{
  "qk_norm": false,
  "attn_scale": 0.125,
  "optimizer": "soap_variant",
  "max_grad_norm": 1.0,
  "warmup_steps": 200,
  "final_lr_fraction": 0.0,
  "batch_tokens": 32768,
  "max_seq_len": 256
}
Each number is 128 + 24 x the weight over its row's rms, rounded and kept within 0 to 255. Layers, rows and columns count from 0. Numbers have three digits each. The size before them is the row's rms in percent of the matrix's.

# layer 6 attention key, 128x128, rms 0.0517, rows 100-127, columns 64-127
101:108106126118115108174172179145132144155111141167100163125153116105150151151112161115143130149156162126127118204106116146137113143124171064128114108098096136124166135096158154138114145123076119
116:132122119147094100124133181144138175159106120144127128117157136149092108129091135134088104117098096129081103121166130124073164107142080134112131105157150096127181165118089100133150133122105097
122:137150102125143094144148113155116127111129096153160147135123115136100128056122135168143137120141116122141084133089141133110153151124186189112155114133149160074155167156148113149164094064092127
111:094131136117084097159115145073162144144131166141138152144151163172120130114118132073153120131153187173129101147130097115150110119120149137096141140096141121102125160148141135127136140133092132
130:126150123109175139172169131151127149079120112103185119073124111129131139136120154117099127125133131098147133137115122109128120150120132152140128139094135078155114121110126099158154106093130080
131:087114153105100134135131126075119143088125131129122128106142153117082146150151119143146100083154178136133151128149137153161120117165142149122165105170152117162105140123156144148116120118136129
147:110100137145091119105176094147150136137128131073132181068130159138163127150162153130117085090115117106120092139138116175204114130100141108150146147160095136118135169158098119106089110156119108
126:124123155167113103112128188134114111100106132142121113059126111102177114134147155145104110148115092145140118118113138125140140142143116135172118105169145169144143082106132115089126082134105137
127:142089111106151118142151153079136141112152125117082088119146102098143159182171150157089147104098123113116150143198166179120154147142105120162132163127108142107130142149142072137132127145117132
129:094101151124100172132149115074118124155107122141111121113176128098129131152104147105128109125142137089139138108112127110119153125184095139108152157156156126101141128157170135113096112159102131
131:157147169136129124098140109137107112109120126120131144128136139118114172120151105157150125132119113138138140096103111106114097127145127158146155140102087062150126172139142149122142157139098149
150:121139122107157153150151113104077127162141137150119132142156134100168163090161116181134115141119135122108147118117123112138131114138098113117120133084071136148152137158073092155124107103143119
150:141095115198145132163152111159136114164110124099124121101149145152147138144119152124110100095084147157128192121080127125110118123154096070102135094123170164134129138102097138113150104132151168
139:132142156109155127154124143135123144136093144139130118097146112136154138106124088130125134137153090146136119155153112125166121145184112110076103180113146153141140139127175129141117108102143098
138:121167105107136115131165142149136081099129059118120132120110162190163130104151101128147116113131131135166107100133153130125117118131162138118118153149083144118113098139140140130125151103164133
134:118163145130138173136107154122124128103131118139141121075116144141140162098112113119141128133087042109138150151138153113111118117167159116126075091148145066107130159137126108132130112104096107
127:168152106103162139116127104122123123146172129129134158136104127136140103112166140120147127143125128100164127082117137092126169077156117140104135125127130136101093120117124127124139141132102041
134:126112121153136096153108152160134095170132138099099152133100178161139121149135148144136107111132094111116144189125152123111105100168126105082117114133122130100125161110122165118163109133121090
130:099135112094138106144124138171088140111125130088106119139140129139126149108127165159125095065108171122145131131129154136131145127154106133147097137152116116159127147114126161107101077128126137
121:194144104136092107111108135098121139151116116123093130091115147111098124094114108128139154142149120166186118124111124122125092154106087120123147121090162107128133147135098166154146149163153161
138:121126130151089119180102167103130152116147099114127107135135154127099114130164129161100140156168079168124108125152101098137096126116143102117107148107121146106147120138097155073124144124126151
131:128133092143137174110124143097076137112131139138077117122173137130108099135153117112157082132157093141107134154124115129100134135127151103126077148116142115141127153130141120150126117104127175
141:158158148166141146157151142164122113098159124169115124138111182122140184144138124142168118143138125122128118118124092139152114095111118071115104144125121116168099100089145128118126128102105164
119:122090162086136109097116100100145121116126157148129133150107091102159189118147170148159114125126158106103168131097114095125114140096134146107144124122103143154144087134091138148113080116161149
135:133108116108154129168125148108126111110126145101128133099160119140104165103089160113155114121122109164057148101120140104117176137100152148139088093104126144151154173106122090161153138127141129
131:063140128106130107122110138103093093127139159127135108134146184144119131163110171139150100126126167122155100116178097141107134099117103153076157135137135120126127149097183125159123112125085115
118:126138143136141107146132163134139163115065131089118131138150116156098144090116130114143126148096124113107137108133142113133105129148139156183168115131158078111134134123123127166103140112128084
132:117143108087118128166097136141111155116145159111158125161096149112100116113171126116112089120106137119110087167075142134117081120120118157105147105149129130130097132109121105135154103158108179